Each number is 128 + 24 x the weight over its row's rms, rounded and kept within 0 to 255. Layers, rows and columns count from 0. Numbers have three digits each. The size before them is the row's rms in percent of the matrix's.

# layer 14 attention query, 64x64, rms 0.187, rows 0-63, columns 32-63
039:096139136104093131154109145130140103098121094107118109103137146149130115121091135053117123168145
037:100151107114138145106157104151083104119128167116167135113141125102161118158133110128122082124111
040:123173124130097145106156108156103155120141131067191113144164115084125106115107121139104091131088
042:145098117189126115119119145158099099150119112184104108117106120099108096142135113136159149107155
061:143154123172138092131108144094154129135120093139101156149153140136123116096125122117140129165174
085:136155141119134107094123104110126115140167127139139145125135133166102162123137094097172093151146
046:118103155162107144148123135123120105120105113129126098127078117131172156135096145131099103122075
106:130142108113157107108104139145145120088152114110092125143115119184174133140114121167111092141157
115:120129132135156145096139121122134101152112108166131105088105089147130125142110131111133125145079
113:095132104126124137156167104085165156121104131110128127126089132154102114128144161108134137100133
122:107178138137130105141075131087140135119163103112160174118134107124138179133102127129121127132138
118:119170111146105105148097180123110123125115116132124140122140132126136142160095105127131147131153
119:108123103127110145141173118147122136170123103112160084167111115118158095102134119146094150119135
110:131102163110136103127113082183131079135125110153158122106144135117126129124144139093122124143166
111:134157142126140077107116157106121147109116175105155106121146121114127118105114132182153141182098
124:131157125126120155096137155123145150123119120123162133134142083174092135097097129127132121125149
035:167091147122091127109155117104134122115078121162122136170126126098142140064070138158120123140124
052:126102140110093154111111137133100107155120127082147157140155150129133142104136144124065085131134
055:128119155120103148112112123141119091163155144113145141140168126117135114129150118125071140106119
055:134133127113112188118159092155109145116136167128197108144140122090119148145172083159162085116116
061:152159104157174118128139132108120107134134121171164086114094120116125144136110147111144104145119
066:094136135116107126140138142096117113086134115102094149121116155140154126149121093106114144144119
116:192127092117117129131140145144141122113140127123127101154124118166124144150131103161115113106122
090:154161156126119153172112157113128138149071098112087155133121096147114169133139146145112158096110
110:128128115132142116149140081133119116171146126130130112132136092080135148129131099131123087120093
119:173103149106150113157127139118124171161125125137109101113163129127156118106136111077132087088208
114:143164181107112156117105140163120168125111129090088148108105101164102133132129168120133109158140
118:155122117128079082130139118126137163139132138146129131127102123143107165149196130112162111135135
107:150115138107099138139115145109115078156157081147129117106081109120080143113148088123127119130122
130:142123077133122119162111123120131156113170120130137105108175166141100126122107157113075117142134
102:092136151108138121140102138091110105146125135107155125123087110121134113105109134149081098131147
111:112159155110109142169115125137108118121122114103153099089104110096094169127083171106133137119135
064:151125114145115144160114130140131102127180122077124113159103074121131139131146134174143127113143
076:144106086137151118105155102148152153096141123117130124121106164123124106136146142109181159127104
052:113104101150110142161146099091136153095145109143103150109104165134110124122163126142175156136114
061:139148130138095114131100138168136114090140127138110153137151107117171130144130162113152121183157
076:100118101162179139111111108191115147150156154135142129167144133165103122100125114164137126131102
109:099115122115133147116115097132166069158144095147175120107104138139100131116137130094162102150143
066:128110141157088071125136161172106120100116120108131136153135138146149152108130115128181142099115
105:118125140119155112060154123152122122103141130139057108148108125141160105119099104167114119141143
120:110121140121157123091122132119136086164151120152093143096141102143120129150129104119146089154129
117:097156106138143137134152107087132157113104121075134121123110144149118121114148161130159142108129
117:101174160140121117119095124099134127128165120111138185133138117111139172127093128141145130141152
115:121170128138079109142111169124114128133095116099136171121123136144144154133080093104115164123127
126:109113093113119156131171117161101128158121110122130099186150107120158111113157136135107138131127
117:129108158115139098140099097163129075142126103150155132129125145110133150115114144117110099149156
122:140121140158144092084103151111139145126122169122172126120160092081126128096123140182151150186091
118:128151140142144143094139140144140139127108121141187111145155070181124136053092109113153131141125
110:157150140152100128178095166134088144134117122115083122116150102130143117089134123166114141119167
087:144099147156069126155124149133104125109153116136090119133130121072178125122155115163151146129165
099:164172150150078118146100153090115140104131122127097134130108116104163128097140118171115135132163
095:113115113106142136106145104154148130161104131145131141143138150154092142161131133077139125133100
082:136094122108157114085153079177118092127111141138168138149133160151100122135151120084189132147114
086:110124154101089164124119125097155139100129117144132134135106142079111177188119106117107095110088
125:197130107136117127144126164117168121079132107116125128152118119133149135132119108144104137132134
103:117158155123130154146115125134134177135098106119094168114087099180157162129130161142137164093085
114:128122115130147089136144127156102135176122131115141129138115112107154133110140123125142096164102
129:174128151110155120157114133090130165164131113144122101112174128110164134102122101102128101090197
120:139173167103117146116123141152102180128100105118089136124108109152099146125134163127158120166140
124:129136105085106080134147116141132140154126142132119123130097142164122163122195135105172133134147
120:134098145102114173118163117123077090145144073140137140086096119114075138133155072129135126101139
116:117122074132135140155149094118119146093159123125130103097175157134097147130126165128087116133122
127:096127142108124116165100133106094091153103156129152116133071091124123118099097140127107123138128
112:120160162101123165143141150156125110111113130091143087113105117092102150150088157126129109114127
# layer 14 attention key, 32x64, rms 0.197, rows 0-31, columns 32-63
047:141130120127104157098137099126181128147116095147161122099120119119155112141158146108181123148087
051:084115124127109141102159096164152138138133135171142137146118127147128147151181109093170140117129
043:128139165125084139080103118164125106152148126146164121139137107151114161148147137105159147130095
051:125089131145144143180150121128119147130147178133090168081116157096133108088141092133124099151127
069:157136107113188104161113115130145140101179116157142097128079154110131118170179134113134093119134
079:118123097120123112160122149119137111122114089142152146130115116094141062144214158157154100141132
141:149086132123111118178107104114108143190123128105116132113134094108156096120153135182109160123117
109:153138143149152126091113143123148144056128090144109104122086127158124155124142132112107140128155
116:103107121146125148107129133123116125135139151121094105132117100123161147126074142113163139129136
133:123136149103107145123142095145103167104069121100159126112143146136097134137121116131110131129105
120:082121167154111129150169143106140126130154151137147125151129117147098167134083156148138137113089
124:118114118130087119115114128116133147174113121107100084133127130168155155180130094112092156142140
125:102122132092060127092120119143123119118150145197114142102132148135125123139162076168128122080127
123:136141173142134135136092105147112093111115112122105092116143146177138104138107119116097158134145
119:150106125119130139117127141153127151136098145098179084071148087129141110125144129196157110116125
122:089127130153151146121112123093142139137137138140159161060132105148147145143129123102114131121139
047:153136139084163089131095135099071101137133109135144114093162117137073133112093130141132123117154
039:144104117148121136097119139166090136132105134145132116071179122145105102096124109131101145115136
056:126127126141114095146120170102074113146152139093111127139172088139082149070109133147102137125148
062:095098155138077151115167078171165135159103137175145143106142113110164122130148095120130143103125
059:106098128139116147148137084153146151150121128151168161097138095082154083122138097150117123114087
058:155121167120109148137067115150134145128145113117141088088148139137130116119121105172141128132117
060:136129136144141137117157126180136122104089175134126128131181131134110149131077122126110152130107
110:158168148114118163144115171162129098109119126140100100086137096108150100091127116164130148144132
124:147151123141147130125100110127091121185158128090137156108136104176109147092122124112117153134138
111:153157147144097090138091138124162153186124125140093126120134116122091133122152106100143126158144
124:112113166120113117135133132123125109154119135125135131126099177171121105168120141114151084140106
125:174078133142114114112153133111145109092131177127124136108141156142118112173141132130132119118126
110:122132092176147117115151077158114097121147111131141118124126123103143143124136125080105136090122
122:115108084128145156142113138102107149114136140115182182135123143144119078120093135132139166130123
116:122140145154135120172145122129126105141137133153163095095126129165108139108138118126096131091144
121:170154137157131116144106103113157139119105169172147124114128081062126150118143145090077124098128
# layer 14 attention value, 32x64, rms 0.292, rows 0-31, columns 32-63
099:152118087122133102111155123112115129145104106139111133114100138147118109158108111169126104151103
106:145152130121122173141158107105143162122120097161076120131104180119116139179162093126129141120131
101:171138108108147108140084121148132109144101173131132137107080151160102102142130112141141080140123
110:113092117103142179153121121189107116120121131127147120127120074129160153141159130111168128131155
098:144109137115094098186128079128146125135107089133156164153100109117144121128123160139140115111139
096:147152134097101100152166135152162113144113106100143189114097120134123099154153106123124175117141
105:117115114133111131107155097142121141126140169109128072140129140124179118149092115106094144141137
101:161144138121116118155129160111140130130105113115118103156084110150092100140125079141122147106146
103:122135105140113118126128134142119127113177104094105172159107138131107145148124158087144155130155
092:179146141111139139143137107161119146170105132138108126113108112082085117144085117113133106128135
095:170132160106144107107119143145206124133127124094168119105152153158151118165092134126078132120114
099:181105118128116165130142120140119095125148152112114070165178132154098054134136112106095122098107
099:166137106132136131152161133104108167133149155119110134164125116137141126089140154113136099076143
096:153167095093137135123078135144130166106112100125161177114152099090110121107152131158129153168150
094:119131085091118135163120095114145089109148125120113116106149100138139103146115125122135170141099
091:123175099107132086144126171146125116124135145126124100122077132131145125124108134126134146150073
105:118095140115144174108155093162131099126126146106130153122124127134097117155116082127117155079126
103:144072154137107147129121112132120100131093147121127119096097121141126144104119146123140177139142
108:109155107097167139146134142122085148125134164144075120089115108113143147143120154144088121107157
101:115090138106126124132077133154118136123135153153152126127132137122119110113169077139086090157082
104:130121124111139110154118132138146078146144121119155119177155119132162103137098131108126127118136
109:127116146109140118118166127111160109144092169136112121135142065140097107116124091126147107140088
098:140165133174153149106095144130146107151092121136122122096142099127157125121137122102139154175133
092:163086126098101110143146179117113132103165092147172119108131123142103141094154140083161102154135
102:116131121107113129101087135076127145171126112146107130136092120139127160150146141155112158125051
099:132118116072119170154086111115118145176138158120123125097144161116157070105131147099128126121132
098:123135137137122163170098121150129125123135124091078120094161134088120150142112144149146089129146
094:128139124166086146100097098118127128126116141139139137111083136086137142107130121171149105120130
099:093119127095158133110100183081095096149125109125148088125134147108138116139153124123158135114171
094:131117116153122109166091131143115159083097148164094133131140144144102110122106094092162157117135
098:110080139150173093119118121126127085143184180165118103115110134110082107131140124132131139151124
106:157097159123190148156157111111123079107127093114128113124122115106143125112113115151136107150129
# layer 14 attention output (transposed), 64x64, rms 0.233, rows 0-63, columns 32-63
111:164153127156145142127143111117137150173086111112104153133148164160089149146142127126124124099117
115:151118147148156118073158117106086122118084169130137136111145147138159075083122135146170123155136
097:136123139087137107112145175155099161129142066092128110143104131174149154129087143089141165136125
113:151120109155106118143119085142131128121136096138193147135100122105174157096150135119154157152125
108:146125095100082144114150113134166168108112115125118124163126114141123182108096122120129132155133
091:142134133152137118098122114107126155130145111165154156118092127125162143119067117137130156159119
113:142128111139114127097096102203137183110097102122165125144162097092133124116124124143141111107123
098:132150118096145139139163080152086133126097173132133174161097122136132140132165145120139141101099
122:141078159115108123126134109131138076135132162131171133122136143137073143111153111144132156098109
097:108153119145158122098116113138131127156159100146111132121141137154162123115094144080152138190137
101:133147132127146106140156138139154118102128110139163098146145142140114153121091148133146121092111
120:100113119119137163148124108134114137125142083125106160136143140133140147168093110104137149084144
091:110091117104100122121118126153121141153119117099172128132116142178142125175122114082108129123150
104:167111142133134122126142133116122100098150121133157124085127142130113128112111139108091110152118
103:147111121110155162166091155114181117088083121119112130083090143141162116101147157121138105136130
098:102118130119093126200111127131129135147155147138112114122126107079101142132158136136111096133120
113:155121113099136164114128086100134117119138113140146119133138113079125120140128155122115157072181
106:111139095123111160128156123122130157114146143157161116124119105102176152125143098163088115112138
115:136067094151108135136082108130144139123137116101143166127153152125111120072125157139127124127153
116:152141111134178106133148164133100137120129100117128118132141105179128137151126099122181120080148
115:159133129134123139165088125108133159077094126139088103116148115117128124107106108140136157109106
110:103111091167137126177097136107121145145094123154148152129158089154127116127097137127103172116112
105:145125097138130123128090101114148148125129110093138133076148149129097108110127164120142110127104
090:121130124131106104143127119114107154140157123123097137178064082130138154126143190124113122121117
120:132145132146181152155143101129152159086148132093143128130100099125141133143150127178144125131097
109:112128135116095111154142147147112064085124150145156165153116139151105153112101109117167115083129
111:163127110107125089117113128161149144083167145101129087137106119127090111114127141130156089153113
104:142132135149135127095167101148138132108099106104141174121090121144110159117141128113132145156116
106:134084155122124151127144135116116140150142157130098183107151116108154124096148129155140160076125
101:094138128122121155123097120162166148110142103161151130166128133109120144133130091093135154123143
104:144119171121138119122123169134148120143129125128164138097152086055126125126161081140164109120162
112:143153123160102101155123174061130099142163115098109141123136143121091129082101160126125150126134
083:132151132121178173153075119101112152158126139115110169153122142087136107125120129116121139142141
092:154120134156152151123138103152117161127115131093087121113147165145155135091101136121170091141137
108:086122105131147141159084119199126147141117056117148090104095128153118128153127131093130146158152
102:149112149126111109123123127119122112135137133115150137097096091111141155111145154127116160102123
084:150149094123130140110118128110128124120116145129083141146150100156121166095081129142149154149127
091:154167101112136143130150112127095104077127167180112133160116118123163134156087141124167117163100
089:143137112118172106095102169158156153092118148152148159114137146141124119130150117157124116109174
101:141155107126125160123105120132129146109135107173105132132117117126130167144138126162098137122120
085:159119120064096149147163109117134119108092114134107114138154140108078127152128122133153139117122
097:129115113108148104111096113101136143179117075132105167100137111110138110165102126129117157102171
086:104148119141152091119128123147114133142128100158182125121139119116153132153113090120097128187114
078:118117104147146151120147109144102114089151091114160116144158121164148151148108127131159099122153
095:092121155128122066118084123103136095135114136133080152133131129163122140163118124092132110114149
095:117141131126121127095091145108102127100117143154122097137096132103130140123104124149136108158149
092:119126132114088182128122070137139140116102111091155161106151118165112137160130099134119127104151
086:130129123122166169159111119128113131167114131135104141122112093158156126175134121102115074144179
096:128150125136076161126125129111152108147107123114065148151111130137127121138097164133118146151149
104:094142122127114142145157109136133133119150149153190115115131133108154134112114110126093139097129
093:132096064156116094160091134151154143140162132125144123096154136127109117099127130158125094144153
079:146126114131130122171101151116132144140118134164099140112092111175147149143093136144104122116149
098:180160167160143096192135138099083111095125140113119114132129110102125150113137133128113142095122
101:071124122102125123120099129118110112156136120128146166152145109185129138136162154138090146137114
096:132126101098167104133143131071125125160108151117156105103076118126177130146080142107149133132103
097:112125093135124112151157132096107161140126143141107124148114167152165158137143093109126175109122
086:115111116147143146133098121166137161106110167131093150119128113150136111168175123139132131101128
088:112170123130145156120134113124173159121117131093146129111093121155140111132129134132190115100162
089:113138137103107110073150151103112117173161119108119141141127147102159090139130132117131119130100
089:129140160113141100097148133131132140140114146124117112150081117186121133126132123108114130124112
093:064114138101150109094138156126131118140109156153162138139094129132093121120139152124102123131170
093:150145119120134143102153143153105180143105107129125127116094130124138112127130131133138143105127
091:112169108177167088127127166116121137164112122132122093132156099111114135143123152113107180113139
087:161160104134080122134123183097166106148148146125100104116110131128103126137139140070122102121178
# layer 14 MLP gate, 192x64, rms 0.265, rows 0-72, columns 32-63
102:178123107103179130133103138097152118160129110136179144064129125147119126118139145147108148132128
111:159130146120120105112137137098105145137106145109133084138097115162166149116110147105180105163133
105:111144105140131122186177156120080119115124115082149121156105137125113164114155151133078166125140
099:152143137078167114127129145112132119137113119117110139182111113143151156125105108138112094082089
106:170155142118081131144136135112097097101106157148086165121101153108121127123130131128140126115133
088:156127150172125166128152146101121148151122100079122064133145136154190136116131095133132132152076
084:142065139114115132137139117167135101111109162128127124145140178106174106114118096137099117146126
106:182148110135110104123124127091177127157137151109137140122139161176158157122122131087101115105137
096:147144076123130112128128124158141138116165154111161165139076077108089125136111113099109152089158
103:119103100148147131124112182171095149107129127134113147161104106154095164152159138163124105143111
077:082139147127159106151108122124110116148145179160103114122106123124160101135122152112128145114138
085:132100131106141091137114139139102138124156156121153130146124160142090147092147127155129175158098
100:161151186126116132118129176125151109123126086115099167160113122149171111127122096129124133106125
096:126145126127155168121076131109110162137120149086071114161148133147170125137129125132115176147151
074:124125153144138139121112091158150110108094103116114162108100139134137089107170168097136101137164
104:128108105138161093134095148120107136186116107135114155102109124179148104113091114097152125130144
093:126142196096124146112111121095147121102128101136143122152142143151154172087118116117185119172171
108:106117166134118128135115139089109105138149141134137149150101098129120173124135107145114074150136
102:172099115138118066145094126125157132099127104160134136125144154142193142147110127083100127110126
096:143111127130159108145152077115128146127095139079165131140153125142073138136113125104116137095138
093:142110137137135160104088167100118142104106148155170124099082113128118163145103149109139103159179
100:130166155107117094118097110067139148122091142138173145127101106155099101093129105152103131131161
109:125146096151160120159101151137081113134114098136155145140099182148107123142169156115131102135130
110:143101137135158106116114155150130091112118105151174110131115145122199138120097131159136121157129
106:117098152165127110123108131128135176121125118107162130201131124149128122125110107126119090116117
105:135106109109128140156110132132102141118133137120094118106105122158189114130148137147175147096083
088:095156141160076109089128136144161136138142160078123104169165076174120160141128137092126166132131
097:143138148113114139138117161137100134135070148134110140091087161189132106162157151181131110133151
100:149112126080085133158155153165110140133119098118174105122132115122115132128163094134098108152140
097:157121134093103122101108114134144133085161102108152083109128132148114159124133150183098154132140
098:082135123113107079131122121092161158167142106135101129139111100111156137121112118124113098117094
093:103130133144104088117136051114108141087117146116134125155133144137106170120086147131134148127120
107:130160126143111128152141112157132116143152116154161153097140129093168159087061149165144146118093
101:131096119145138109096140165163123170159079138105154116104135084148138123120130085136128127080127
094:139126173156087120178134103127087106132113077132115145141112119142132121108100106115109143156064
101:133112109133120045123132119144148120114136146116160149099137125105113159096096191120137157054126
106:121168173147170118111142194147149150130138111102129119118092127142109103133116142110149115124116
098:196175110103141156100120089118109151156100180119131134129120096123147188116128123095148152133118
094:116114124073143144098099091111161143172090158121172132147132158128153126090076098138109131109139
100:165129151147089133121113131116141170110170134104173085134096118127123115129167140117151148129143
095:158087110121111149157099135094115137124119145094132164117172104147111128159130155131115132074095
108:148128192098159147111107139134152147149093117101143128124126079137132120160112106120106126144150
096:094105164140156084160130132139111127138115133125146101104157135129152142140126163122114096157136
102:121138143133116118150133130135102151141131137131129123159133142155136142163080104102169088125108
109:117145135103109162127104105113106139131129119094164061118106112148192142118106114109139124125111
104:151139111094127142164160138141131106126083130095157107116109118131145089142122109198099132128114
112:150126150123144123111118194090113125114134162176146124129085139138153111159105093130125128163162
101:091113133122169161129105145124120125077147098164113138120146130088133185104112127152133118114140
106:137137127156143184128078107140108132131093152077138110061140125166144125091145142099122136109131
089:100159197112111095105094123128129145112140147131102160122114126138109145095114060104142107153140
098:127143128136061102112146125126158120127152144132105158108121084086145140137139136106177116148139
109:103147132152123101140119100090097132096110110167126145138147102126132152120122142094167183137167
099:088140113134119110139111145131100118144173145162171172145102152148122159113102152120129138123140
105:144155134100148110150141144115115072135099183072151116083085109134148113120115114109151112161155
081:080144171131136153139107172152113122137148093111105165093110090123101145135155113155140127141137
105:159142139160114103130060102135129146104149107176171140100111122126134106187077127116156153140146
087:117102185113149109150098155148143114134147118120119143123083093090154136117125119178142202145134
105:129147114112144143186141158157148152137130105131124093122131133128140129111149102115111079146094
105:106143110161158166133168113116147111119118114118127146153121141156131130097157148155131157091103
090:124142124152066140167135129119123145131090103104075127112114160131120110110148163106128141149123
104:121119108167151078100147132140119112139148089104129104103082143132166104116103140077157142115126
102:136139113157163126095127086119104140107138121125139117089108109166127158107107143123108185145104
107:139087127152116159104105122153167113142110116080149148163136155171123132126104119136073126083119
104:106134136122097107136104133129182112112147137107135107125163146148113091119127131113172092155160
112:113127060155128122120106140117129140155115078118104148121152139127138163163108151189131119108131
092:139126097161113182111177130116097131123104124132139099126099132122152065121142086146105138130127
100:125116174145087127161187117154124102119194116131134146138117128131134135135111105085175145110153
110:188103129135119120143115128111139135075101147124116083134087163135141126122144069111156122175145
104:124150099100129086109143110125127117127115162162130086171141154143099107145132171134116093148124
106:123133093077136158138103093149136098130106148086098134130114122111140139123121101158138179121175
116:134175125112147115158120094120098160092101134141163103141140117134127148122137138114136106114156
095:168139112092180111182126122104094165097126123113101124098150123119149099095128116133088142122128
096:130144142141135095179159142177147119112114131117136118068088121123129180102139111143082128114080
# layer 14 MLP up, 192x64, rms 0.246, rows 0-72, columns 32-63
099:134150103178117127138141100173146173152092122097148119149095167127101161085139123143089132113093
115:099131149099183120133158106164074133134070113100170111137162120132121109119142133134146141123132
104:147130141129125123133115129137128162176084140148119160101119126209122088137110135159148105145130
090:175126122123115102115162099093108143111093147136115178114130160132145142132160151132123099119112
104:129111155180115110156099144156173119086145118121142056118147145135163143154128142175154138115143
086:120124112113128151112146078152127135120170093127140120162161121104139139080128165144151140087102
086:132151137097120109154148121121095054143083150111123119137138133125125117121126117118130091099157
103:103107089151140143158137117127157106111086144131131158075115158142124122154194151111125114079151
093:147125093159115110162119149100104161080133086119069129114124108146137127130112109122080125148136
099:135149129116179146105116143134135166127124123133089144126107133100088112115107103089111174114100
081:144110127109122134155141072116113124094144155108156130140123133112099115107071157145154111207109
092:095125103146171124112148161147088135153138175122106137124096139161132142119126076125098112127135
099:144120144116141150116132102087150056141104097136144131120122103108097123106102142106128099157111
103:145185144144100149118080163102134127135156057120126138145134127116128139127169120108085139137116
072:162144163133144136152129115083117131165108082125137092117127139110097104104144119129159098165170
116:122141133150115108132126161104140145164129083106138099130115137139139123117110115079090135137146
103:104130140112076107125075125147123117117128118156153145126078109143146117128109179151108158093146
104:119150097138143155081087067177119118087141136156152138116130089125087121149160157151106110134138
099:099187092129104102161140148159135093151130147176110131157088145099111110102142105106161092133117
092:140123128120117121157140134129136128089115129133114102138118159151124111202173119118119143125146
091:155085136101115158115118092119103158131130134102158118160126103149125133164128152097061170108135
111:125121167160113150107070111144121175099128072141103164141123175138154169103138118105157128113115
115:155137126162117139159144135139110108143128147120168161164112105143142097111152113089136139095140
113:155141113106135195103146156127108146108136105110103130127159081140131153157088148179113155096139
105:121113123114072146141127122133136148105127121182125146102134149106137100113130133132143133170151
098:149115111135110117175111125146126150123091119105160093086094121137124146168144117106114176102126
089:120142130144108087131147110157170163151170121126098128086122145092121127124097106086161188133103
089:128113163140091135193155132121133127146117099171100107094120110150131130125111166138123111139129
101:115183122124164135120092111153153117125198098163148134085111104139151155129109104130132104106125
094:101117129136126079119125130126111120141169129190139144096129187158152110109100100140151113090111
098:120173123133151152158147121134097149112143140151128174151127151129104172111110133089141134123127
092:136111110135135129157135116131117174134166112105120139104115094146082150104141148173133121105109
103:134110140110125117162176118143160110119167128086143172111146095125109089148123152159160144112106
100:138086136154184133128154115094150119119152135125137158099167110097148155149129103087119126120109
102:139080159115083137165102096085164163116149144132119114134143143128118146139110120121167154077129
101:122091118116122107148176140125132141145117121123128132147117142169123150134148077153133118104131
111:166166119161084126120157122151121115085149149122105126137127118138088159116112112088120103138095
097:127168148150152143121117059133144145150138117140150144150119165157094131113094131129095116139134
108:154140067152124120087134124141114152172146154108165136121099126108147120104115100118171133122130
097:146111120105123146087153115106071118122141172096108137135130132140159136166098163149135100114135
100:143111134113094149117082145131155140140091139108116161152134132114117149130175101093165126160159
103:090117100130164164133143172112139146145139101174171126098158111110129099124132137103113153152102
100:122151091166140135118118134152131131144084170121097166129168084126118157141097115098148138140110
098:145117076155135093123135098128138181126121181123141117121081104130134114150148099104140135078133
110:103145143138136098157151103130114145149135137129090082126129122090116113116138132099103172131112
100:127160157162086154132128153087140109126100100130110129129110118112110140168161120143119167128106
095:146106156137108149105112144169108170098173148120136146146095141114164083161109157162148105124122
103:108088139120144133197120101080090124143115139158137147151148106122150123132104165119119075081124
121:112139129065167127136182129140109155171138120143127114147133123115103105119092149167129151165091
089:180112129134119133171112117104132152153169106107145153145119171147147158175110167090107115083143
100:139147109125145162147112154086104120144143109109089104176110066172110084137145125117116147128147
103:154148121141103132145163146166140109108148157151120111100162095129089151087131130148168143154114
097:164134080135116152098148110143160119108105105121124175114110104105148142124092128115147164140149
084:160125161096140140133157087117130147112130129131112126167096084112156106103079197142112119170123
082:087106098141097083113137121130112165096110136167110106129124137145126132094079107093135108163114
109:146137160133119102130118117147144115123098146095109159120084124122125155121096127157100127112172
089:146147153086145124114156146129151171108136137129161103166148118089112128154109145108146104129101
105:148157077129131101140135096141106113146114123082158112116132160101177118174144147150126153122159
108:141146113153151157067101126074150140139121129124136076114132157128127085117141114181127135119155
080:131127146111145147145164115135088114111126136089122115141082095131095155119191163098097094125139
100:124114152111120099147119101170129132092114143127082148122151125127133106128133120127126162096152
102:095145133135139133116092135119074116107119162141091112131103157110144103177152128114104162094107
094:136132135124105146141121146117131139112085111103102112115124113188161115121167115186122106126110
109:148142124120116142145108153134110118119097106123121173153118128147142103124143086159126109161117
107:111121143146126113163131150165148181100099094160096109146067121134142133138123168133121162113122
090:145101103145158111174123116112158185139098107136122111148133172108129163165127115163126122126143
100:092120123109141120108140129138132104140091158153160114105148104105134166108121158140124137122123
110:094120153134136165104143103119157123132125126137150134143118126101140114077126135177114118138092
106:187154141088118192099134111098111103111114147140124126158151145108101169142125117120120123171148
105:098128084143156144136136111163126091122115118150137152160121142108107156098134102132108122114117
116:123139116132087139124141137139092078108174114123149110131109128142126122132136156121139158150096
101:143105131157127146095125104171112126128147110135133111099122124113101150165121162148153128085113
087:134177137106144063128127144122137143107117127129083132110111136112103137134150122133186129145124
# layer 14 MLP down (transposed), 192x64, rms 0.285, rows 0-72, columns 32-63
096:163112139131125131144119171126131107133134119148150096093126115115109112172137100154120093153164
109:147132103151093142093139125138102134098093145144145107146160096114137120179122152128132154130078
114:141134112150135123105142152095118137127157088146114133123111112163129138146137182124125139121065
100:121098124148136162129089128136119130118133112157101106130134095135092143127123121137137103096119
105:158158153124137140146153105114122135150124136132137136144100108080134139105129139109146148182147
087:123085124099145138142079143111159109117090157128173144119163148131150127115131141109168077112141
085:103110140135154119086112148115168125130173114124086088135136159093157098086092143144178158150129
103:145134122104168168117109127117116148087138114086133131094118113118151142112165150113097177151117
100:134076096136150144156106145097088133141128098152171094131139139164128157109121094114105122099136
098:137138071146107162164106101084148098113118119089133120132137126112122117145140146101106139143143
086:114153093130117130101091146166134142178108149160096115137152109153134147146181131099095128064135
088:109140121120174148147141123134155140115081136104062147081123116118121130152129110159128134121109
101:130100166123102171115135125155129187125133128101094152165122161151154159128108071147140107105125
093:102072122110159125160158136150133113109097181147182091095131102089109117133107158141158130133111
088:081134119141135125137136159154114077162109094118126110138154141144095129104121123141120123141114
098:156120155132099132145135101132112140092125158135155151131159112106102147095139137170111119098094
092:155104113133148130132148140124141148109087090138113138126116169109127109128143137168106128169147
106:096131129134131109137168126108144145128157120140041106120123104118122155152136107146137121133110
104:138149121117129150107136127113147116114118138135147155111114135102136110123124135119064176154123
095:087105130142167152117149099092150126108157114123118147126097154128150102121127152117082078151133
092:102156156135121158099137143142169172127153141170140178130127138156108083130147100108091124115117
096:172118070197113110126163123142122097105144136124079096091167117114108143143131135127133111126119
108:136134135113175162165092114077128136149102096112113133101161113107144086159156095143126165135152
111:136119083103097137136145139127118134136100143098110114121094082148123154155112126133147104201122
103:113144166146091139148140102153144133128148093121129137101129089117102123113112096091154100127062
100:104113168125167136099126146096148140121126132117119118135106107126134136112131145093182114148158
091:104126111106134134127123125128156118134136174104145156144091085080086140124156120124145132132142
093:158101145145152154092123146142090098085110134150087151160121131155113110108105134140166111114132
101:143146117133132162099075158151154167114134192155103122118083134143128125161145149138115169104127
094:096151113137144094088104111182116117115098125111166083113114107110134143122117141126093123115162
093:100132153100117089189114118104133097138136096150133144105125101101118129185137120116114138189157
086:132126158156185146093111171125080134087127162141070165134131120116130123124109130122111113118151
113:136098133087146099122124115095135139117116148117092167136116143135097159152167098170132146132136
102:140105099096161159153112142126138078137147132102140141112123126124136088149086132128051100140123
095:120135116145101102081131124088104146122144159173129139138121166111147152158130128163123168118126
097:096092139156123168124128111108135099146107139122116120150113122130131101163146128117084083160074
104:133114138135154124115113127117146144127143127194167135075115125137119147091097112123130147154145
111:129118108121133147111120127129098131168123118123144135111119154231128100135135130142160099146109
106:140115097085118128092125106142129110142156113086113173115126125155111133065157125141130123113072
098:142176115141123120117139158121109122110131111138187133171127103149130147127143157165122167083140
102:109152134108100161139116107115152112123160117156185139108132145132129129124157139152107109138113
097:134133160122146110167176148121134119116144148099163099106127140116078098146117143132157167128140
098:136130138104103096107105153141143091109132155169107158114121132150145150108129123104125170164106
099:134130106104136145100125136190104126126101120171168122137160180147141124124095133152111102148112
110:119124138092123139149122103135134132111106096163145202143156132126104138114140132142146149122133
106:127112139099155136093114120144110116128091132110194081138125133110142137158122113163145111086140
112:113155103120124159115100098171144140111143126115075215118137118104121140114105162132112133139130
099:149139132147120124151102127148143100109108124136093127180126153141126193115159085139095115123154
108:127165146109139152132096127142118119104131099110142124065109142153150111124151127108109112115154
094:122144156118097099084152176139114135132111148138159146148121096066127165127091123104107098156141
103:106118147096142133158100121115097120172148117134188130146097109137112086123130153109144122123144
102:129126114147144108076125132142129066137120153113183148183134148161156139142136113121144093088106
095:158117100116113107086114120106117117178095140172104139147089115089120168118114152165120126116118
094:117144140110148111184139135114150093127148131142159132125121137111160098111153140148136112155158
088:174074120141119147162100143132140119121115100160158107125131131178090112169115153112078096094135
106:149113156089120081121157132162143137114123167118106170116194106141139111114094105125134093129135
092:126124089146110108131112141122140121161177104142132167121095150178122096107151132171109176117108
103:134149140141097100119126119122189157132155121118115162134119120105115111137136131116167110100124
099:147091145147096060164124126105155157147134089098142136145145111139090134163129171141135136147145
089:110121109088091135111122108098157147131135120124146115123201108154156114132082151130119127094137
095:115116109161136138135155131158112182097124067129121099152092128088112173128122150142090119128093
098:151107144134124185124081090126095078163142129126117141131127118135083119102141143132120149116164
097:123143116149119135197122149098101115173133091103092112153138099130147145148144145129134096114112
102:093146161104148154165115114113092118120101086120159103149152131127137121102147108089110111139124
108:127126110100132098129101155095131138127135126141106151185133100132165129139116111125103143111168
089:133111138187152158119123100122147127095153123133135106108110106122130137124112054142141138132146
100:141146107171100134127138124164074124102146112128093124125086144115127077112120133148132118115131
114:142171131135136111095084106124154139127074104149137172150112148171094110113137098129109134135125
108:138124143136114146124110150123162111180139129148127174118080092163152176110123137123158098110127
104:107178132096130105141123155152106110162100131106118118130150166138126131165148134137124154131127
106:146147101139166116165106113097127152149110167122156142151130135114152110112109081135099149094144
098:142149119097160105134112119077128105105121131128148139165153112090145127129166155120124165151168
113:144105081099128121127132142116144134134113096115108151147140144126120137120123125110163163126141